Part of a small language model's weights.
Size: 13 layers, vocabulary 16384, 64.8M parameters.
Training: 722M tokens, 5508 steps.
Each number is 50 + 15 x the weight over its row's rms, rounded and kept within 0 to 99. Layers, rows and columns count from 0. The size before them is the row's rms in percent of the matrix's.

# down: layer 10 MLP down (transposed), 2560x640, rms 0.106, rows 2020-2032, columns 128-255
# up: layer 10 MLP up, 2560x640, rms 0.0997, rows 2021-2032, columns 128-255
down2020 101:42 33 50 61 59 64 41 72 45 51 57 82 41 51 46 82 69 41 64 48 47 39 22 70 68 63 51 76 60 17 50 21 36 47 59 48 36 35 48 45 63 31 68 36 71 42 55 70 60 42 69 58 31 37 42 63 82 41 40 54 54 37 61 32 66 61 58 49 23 47 38 72 45 54 69 54 17 38 64 36 49 33 44 26 24 52 54 55 81 43 50 21 40 41 59 55 46 68 46 58 45 40 73 33 45 57 20 08 47 51 38 72 38 60 55 42 42 73 35 55 55 78 21 80 32 54 29 35
up2021 105:40 51 78 63 44 55 65 63 45 59 40 41 55 33 31 23 25 71 42 78 40 44 52 67 47 35 70 46 30 65 55 47 49 40 27 44 25 52 49 33 57 58 43 69 60 56 52 35 36 61 48 60 48 74 60 67 41 59 78 36 37 62 64 63 50 42 55 49 49 45 35 56 79 36 29 49 47 44 49 63 59 60 51 62 44 55 70 67 49 56 51 44 19 57 48 69 23 45 46 60 27 27 60 71 52 59 34 43 45 15 55 55 63 67 55 64 52 34 74 41 25 57 41 56 54 45 44 52
down2021 106:47 69 42 60 31 64 36 54 54 69 46 50 34 61 46 51 58 35 42 82 48 14 56 44 75 48 51 65 65 75 52 48 39 49 65 46 54 54 35 62 55 70 27 49 31 69 45 53 51 23 31 17 41 33 57 69 56 82 60 46 57 34 38 52 61 55 57 67 49 18 44 28 43 45 62 42 70 66 67 50 77 66 67 51 42 45 55 23 68 58 50 57 65 56 57 34 57 66 47 34 23 75 45 42 48 55 44 65 23 32 82 99 39 40 54 26 49 47 33 48 50 43 40 46 42 44 29 58
up2022 099:46 33 27 11 89 43 63 52 40 56 35 36 49 64 35 59 17 50 57 62 51 53 57 46 50 47 54 39 38 64 49 40 61 48 32 44 34 48 29 29 40 43 26 55 47 27 47 30 55 39 41 23 50 46 48 24 55 35 46 52 40 50 52 42 35 66 48 70 37 49 60 49 52 31 74 39 45 64 49 47 57 47 38 42 53 37 68 44 48 78 42 32 61 47 51 54 52 47 66 54 54 23 62 53 39 59 44 37 69 27 53 53 38 71 52 45 34 58 64 61 50 35 34 53 38 46 43 62
down2022 102:38 52 33 36 29 51 60 29 63 74 43 33 62 44 27 51 46 52 78 27 52 70 33 74 64 51 51 51 56 46 79 41 63 82 13 69 57 54 47 22 56 40 61 60 57 28 33 60 58 37 60 51 35 22 43 46 47 64 60 62 44 55 54 61 66 40 61 70 48 48 58 91 62 70 60 70 31 79 21 67 59 55 61 56 28 46 44 74 57 36 45 79 46 39 42 58 65 43 55 63 58 20 23 57 78 49 43 57 66 56 66 74 84 53 45 57 67 36 38 45 68 40 34 46 60 45 48 22
up2023 089:33 35 77 37 50 41 54 31 43 66 49 77 52 58 44 73 58 62 57 48 51 65 61 32 57 80 57 60 64 24 53 71 48 34 50 37 72 34 56 30 29 65 59 48 57 27 37 58 69 48 57 69 49 63 47 53 30 71 41 57 37 41 41 27 40 59 15 24 60 42 43 66 34 39 51 90 26 61 34 74 70 29 64 46 52 55 71 41 42 33 57 51 51 61 52 57 50 57 71 47 45 28 53 52 12 26 57 58 56 85 43 43 50 66 93 49 36 17 53 55 54 58 61 42 55 34 66 13
down2023 089:46 69 50 48 39 52 40 42 41 63 46 26 69 52 55 41 53 34 63 67 27 36 46 42 45 42 55 39 20 59 37 58 72 60 48 36 58 53 55 39 69 62 40 51 52 47 56 48 52 50 34 19 85 46 25 60 63 51 49 40 83 64 36 86 41 39 57 85 64 63 53 73 39 47 53 33 54 34 59 70 56 76 54 53 79 61 21 46 60 38 58 68 44 44 45 48 43 65 52 46 78 54 65 31 58 57 69 52 50 39 40 00 82 55 49 70 61 63 34 54 36 57 54 45 38 65 65 52
up2024 104:47 45 42 36 44 50 60 57 53 38 73 55 47 69 47 50 63 40 29 67 26 48 56 54 30 35 29 35 51 51 50 60 47 53 44 74 29 54 68 15 62 31 24 49 51 45 37 65 44 38 53 69 51 56 51 39 51 41 40 68 64 36 45 72 48 35 55 36 81 70 39 79 12 59 47 60 41 48 39 22 59 52 59 54 50 50 55 33 62 36 30 50 64 55 62 40 28 42 49 56 28 51 28 43 39 42 52 31 82 35 46 29 30 49 55 64 68 23 61 37 61 43 51 60 59 43 22 53
down2024 099:50 31 66 37 40 48 50 40 62 53 24 38 33 52 40 42 46 32 36 35 33 68 64 62 69 69 63 50 61 66 41 51 41 46 57 63 45 52 34 37 56 57 61 39 38 54 60 35 86 47 33 46 36 54 43 06 43 60 69 59 35 46 46 28 58 41 88 59 46 52 50 58 72 42 57 74 51 50 51 34 27 54 48 34 55 51 50 40 39 60 46 35 85 41 40 63 60 28 28 43 51 50 40 58 32 40 34 30 60 22 67 21 73 29 43 31 57 47 38 57 50 47 50 60 63 32 32 40
up2025 099:43 50 21 62 58 49 50 71 23 31 82 48 67 33 34 49 33 47 24 81 66 68 46 96 59 33 53 44 40 24 25 44 49 60 50 66 37 34 35 52 54 61 34 62 55 47 45 60 34 52 54 67 54 63 59 37 28 48 46 42 54 63 56 55 44 44 46 34 68 60 50 45 47 49 38 37 90 37 40 62 40 43 41 57 33 29 39 42 34 32 46 76 50 88 49 41 57 54 72 62 60 53 60 37 66 31 53 19 38 46 43 48 53 24 47 29 58 47 65 49 09 57 27 67 32 56 45 88
down2025 100:60 47 46 54 40 63 35 61 42 60 38 28 61 44 63 37 34 91 44 61 22 32 29 81 43 65 36 39 58 47 51 43 45 53 59 53 41 31 71 65 42 63 32 90 47 45 49 44 87 59 59 70 65 82 40 56 52 53 58 60 62 66 61 27 51 63 28 34 72 52 58 51 73 49 36 18 43 68 54 55 50 57 61 48 48 44 52 55 50 47 66 62 24 41 02 22 59 43 47 50 30 44 50 43 44 46 62 54 34 45 46 12 21 70 39 31 43 43 73 54 71 62 71 34 92 50 51 12
up2026 097:40 67 90 44 58 67 61 32 52 49 11 56 63 39 52 39 39 59 48 47 48 53 35 47 65 65 29 59 64 36 57 48 59 52 29 60 45 54 51 21 42 61 33 45 21 32 72 63 57 52 72 15 42 46 56 55 40 68 63 91 45 33 52 35 42 70 58 76 63 46 41 54 37 59 47 18 69 69 31 46 31 64 63 35 73 55 65 37 55 38 34 70 34 88 62 49 35 60 36 17 23 63 52 55 46 42 49 24 47 53 52 16 51 55 80 29 46 43 46 51 62 39 69 31 34 64 57 48
down2026 096:43 33 62 62 56 18 48 40 31 27 57 40 61 51 75 52 70 56 59 74 24 18 46 59 56 77 70 18 51 48 20 55 27 70 46 42 56 75 52 62 47 45 52 41 47 60 46 25 54 41 77 55 52 63 40 49 54 33 56 62 53 42 38 56 60 46 42 55 70 50 62 42 31 43 52 42 39 34 31 45 75 60 57 57 39 55 59 54 46 31 46 54 57 49 34 54 31 37 53 54 05 62 52 54 52 44 33 44 67 47 24 92 48 42 39 46 62 53 61 53 23 44 41 58 47 48 55 71
up2027 100:57 22 56 40 63 77 54 42 49 35 74 40 43 23 34 25 57 82 46 43 81 44 58 76 54 59 33 42 26 38 60 54 65 45 52 37 46 53 56 49 61 50 39 44 32 43 54 68 49 47 51 21 45 52 44 45 78 82 24 43 82 30 60 47 57 56 47 52 71 43 57 35 46 70 51 55 70 36 53 33 84 67 70 58 19 59 55 73 51 69 56 56 36 60 60 51 50 34 35 71 40 47 48 46 52 61 53 49 51 75 41 60 26 45 49 60 38 69 46 66 63 55 20 55 37 85 55 16
down2027 107:71 45 82 37 13 95 76 31 42 46 62 66 53 18 35 47 53 55 46 31 57 64 40 73 28 70 43 66 39 42 46 54 43 55 62 50 47 30 41 45 59 70 62 52 37 48 52 62 43 46 48 78 68 26 54 60 72 86 58 43 59 47 34 78 57 23 36 19 47 53 41 68 37 63 54 35 64 65 48 25 69 45 65 61 64 31 65 66 65 47 63 61 39 55 18 50 50 33 69 51 70 40 39 83 43 36 28 29 30 47 59 59 32 50 29 41 62 67 63 46 43 55 43 64 56 39 49 37
up2028 097:48 42 50 81 71 51 71 55 25 92 52 23 46 56 27 36 48 45 23 60 53 46 53 62 35 62 58 63 59 54 48 58 45 69 55 61 33 54 50 51 37 25 47 70 54 54 67 68 36 57 19 47 48 50 51 46 38 61 34 41 67 71 34 34 43 56 53 54 68 48 70 62 32 53 49 92 66 22 52 40 27 39 49 45 39 44 40 40 46 42 14 45 62 40 57 50 32 42 42 47 48 46 60 33 50 44 51 44 51 56 34 52 62 54 52 75 25 61 54 42 81 44 39 52 45 56 74 41
down2028 097:49 44 74 22 43 50 57 54 31 61 64 58 40 47 29 53 51 46 63 46 61 57 71 63 76 47 30 39 46 64 35 42 55 49 70 31 67 44 62 38 42 55 59 32 44 48 60 70 61 41 58 69 28 29 49 59 62 37 22 53 66 13 52 60 49 64 16 42 39 63 49 54 76 64 63 48 67 75 64 56 60 45 47 43 61 81 53 42 34 36 79 79 55 71 79 72 30 44 62 51 90 21 55 31 47 28 51 48 23 56 71 89 53 44 56 74 51 54 51 37 84 42 45 51 50 64 59 29
up2029 101:36 58 40 66 62 59 54 28 49 45 41 65 23 42 57 46 47 41 62 46 48 34 56 49 73 28 40 56 51 80 44 53 48 75 40 18 71 47 40 39 50 51 28 64 63 50 37 60 52 43 50 41 13 52 36 81 71 57 53 27 63 46 29 44 43 42 77 38 60 51 29 78 16 49 23 46 62 46 55 81 60 43 58 36 53 61 63 41 65 56 66 56 52 58 69 55 41 44 35 64 36 25 75 62 31 19 37 54 57 52 68 22 37 39 49 27 51 40 71 66 77 54 60 60 44 35 30 52
down2029 099:53 59 58 43 53 51 38 72 30 42 48 57 37 41 69 43 68 33 73 54 69 54 40 68 50 40 57 49 58 62 39 29 52 61 43 74 38 61 57 43 64 43 58 63 44 33 43 65 45 76 48 46 70 35 46 32 41 45 63 44 61 28 48 35 38 40 54 62 47 42 71 51 24 83 40 31 33 41 43 43 61 46 52 62 46 61 28 54 44 38 48 48 34 47 49 39 51 36 63 60 74 99 50 63 70 65 49 55 31 58 35 00 44 51 64 59 47 64 47 47 58 22 54 45 40 69 44 12
up2030 104:63 81 43 64 53 53 35 53 66 72 58 42 43 50 46 45 78 34 52 66 43 58 25 53 26 43 55 32 21 58 20 47 75 44 63 65 45 59 53 77 64 33 34 64 23 43 39 54 53 46 50 38 12 59 47 45 04 48 51 57 53 47 51 47 42 52 54 31 60 46 62 76 53 53 57 37 57 54 69 67 37 59 51 47 63 51 51 43 44 68 63 58 55 65 52 42 57 39 13 61 33 14 55 66 38 16 49 42 27 46 54 41 46 48 40 42 54 46 66 29 80 38 65 46 54 64 45 54
down2030 112:89 43 30 41 70 33 23 53 52 49 58 62 44 79 26 37 50 45 48 59 51 52 49 44 38 58 40 43 34 53 35 57 52 68 55 46 46 80 69 56 60 36 55 40 45 43 42 35 39 26 52 38 71 30 41 55 36 37 45 51 72 55 72 61 54 56 27 62 36 50 48 58 13 69 37 51 98 43 66 79 49 69 50 48 55 99 68 45 57 40 95 54 61 31 51 41 69 53 62 47 39 60 41 56 68 57 43 56 52 62 52 73 54 39 47 48 57 54 67 46 77 43 43 68 46 55 48 44
up2031 101:28 36 44 66 23 30 58 33 66 50 53 54 77 25 36 25 72 51 38 49 46 44 49 19 60 46 38 43 62 30 26 24 33 43 54 64 66 46 52 52 37 57 41 59 75 28 52 45 53 63 49 58 88 39 46 36 44 62 50 59 35 73 74 36 37 33 24 37 20 61 46 47 34 53 57 30 34 44 45 66 86 42 58 67 46 61 54 63 75 50 55 58 63 58 44 42 57 57 56 53 50 18 37 39 41 72 72 30 39 48 73 68 57 56 38 50 67 70 33 59 60 20 49 54 57 77 40 33
down2031 102:58 37 53 62 45 71 47 51 46 45 52 18 94 78 49 38 66 46 32 71 70 43 66 54 58 40 37 53 36 42 35 43 60 77 69 88 69 38 54 46 27 75 54 45 50 51 42 51 69 60 56 29 57 55 55 20 62 46 81 42 47 36 34 58 33 43 44 55 64 40 33 46 36 39 57 44 31 52 66 52 28 36 40 61 36 33 52 18 54 47 25 46 45 31 59 62 41 53 34 40 46 34 83 65 51 31 63 51 39 57 42 42 62 69 53 39 51 39 44 58 00 58 17 55 66 43 45 47
up2032 103:30 81 57 11 57 56 60 36 58 54 35 48 25 68 42 42 46 79 42 73 76 57 33 38 59 27 46 34 59 24 55 28 41 48 66 38 79 29 67 44 65 36 66 53 60 52 26 47 61 61 54 37 17 42 31 63 48 67 45 19 34 37 46 66 37 28 53 55 64 07 57 79 62 75 55 50 37 48 58 42 48 69 39 42 07 35 37 78 66 58 72 58 60 49 59 34 37 51 62 28 29 43 55 43 59 48 73 40 50 38 63 24 30 29 50 62 41 08 53 68 53 26 41 30 48 50 40 67
down2032 101:35 81 61 53 32 42 42 31 40 42 56 63 25 67 65 50 52 46 38 55 80 62 51 41 34 34 41 81 41 16 79 45 54 37 82 60 41 62 70 44 38 42 52 45 54 51 51 55 65 83 35 67 29 15 38 54 35 42 51 48 48 63 46 48 52 47 62 46 66 59 78 45 25 56 62 55 43 34 37 67 34 74 48 64 46 42 69 05 27 79 59 28 45 47 50 46 31 51 49 50 43 54 53 79 53 60 67 25 31 44 41 62 54 55 46 51 79 30 45 77 55 73 26 59 48 50 19 71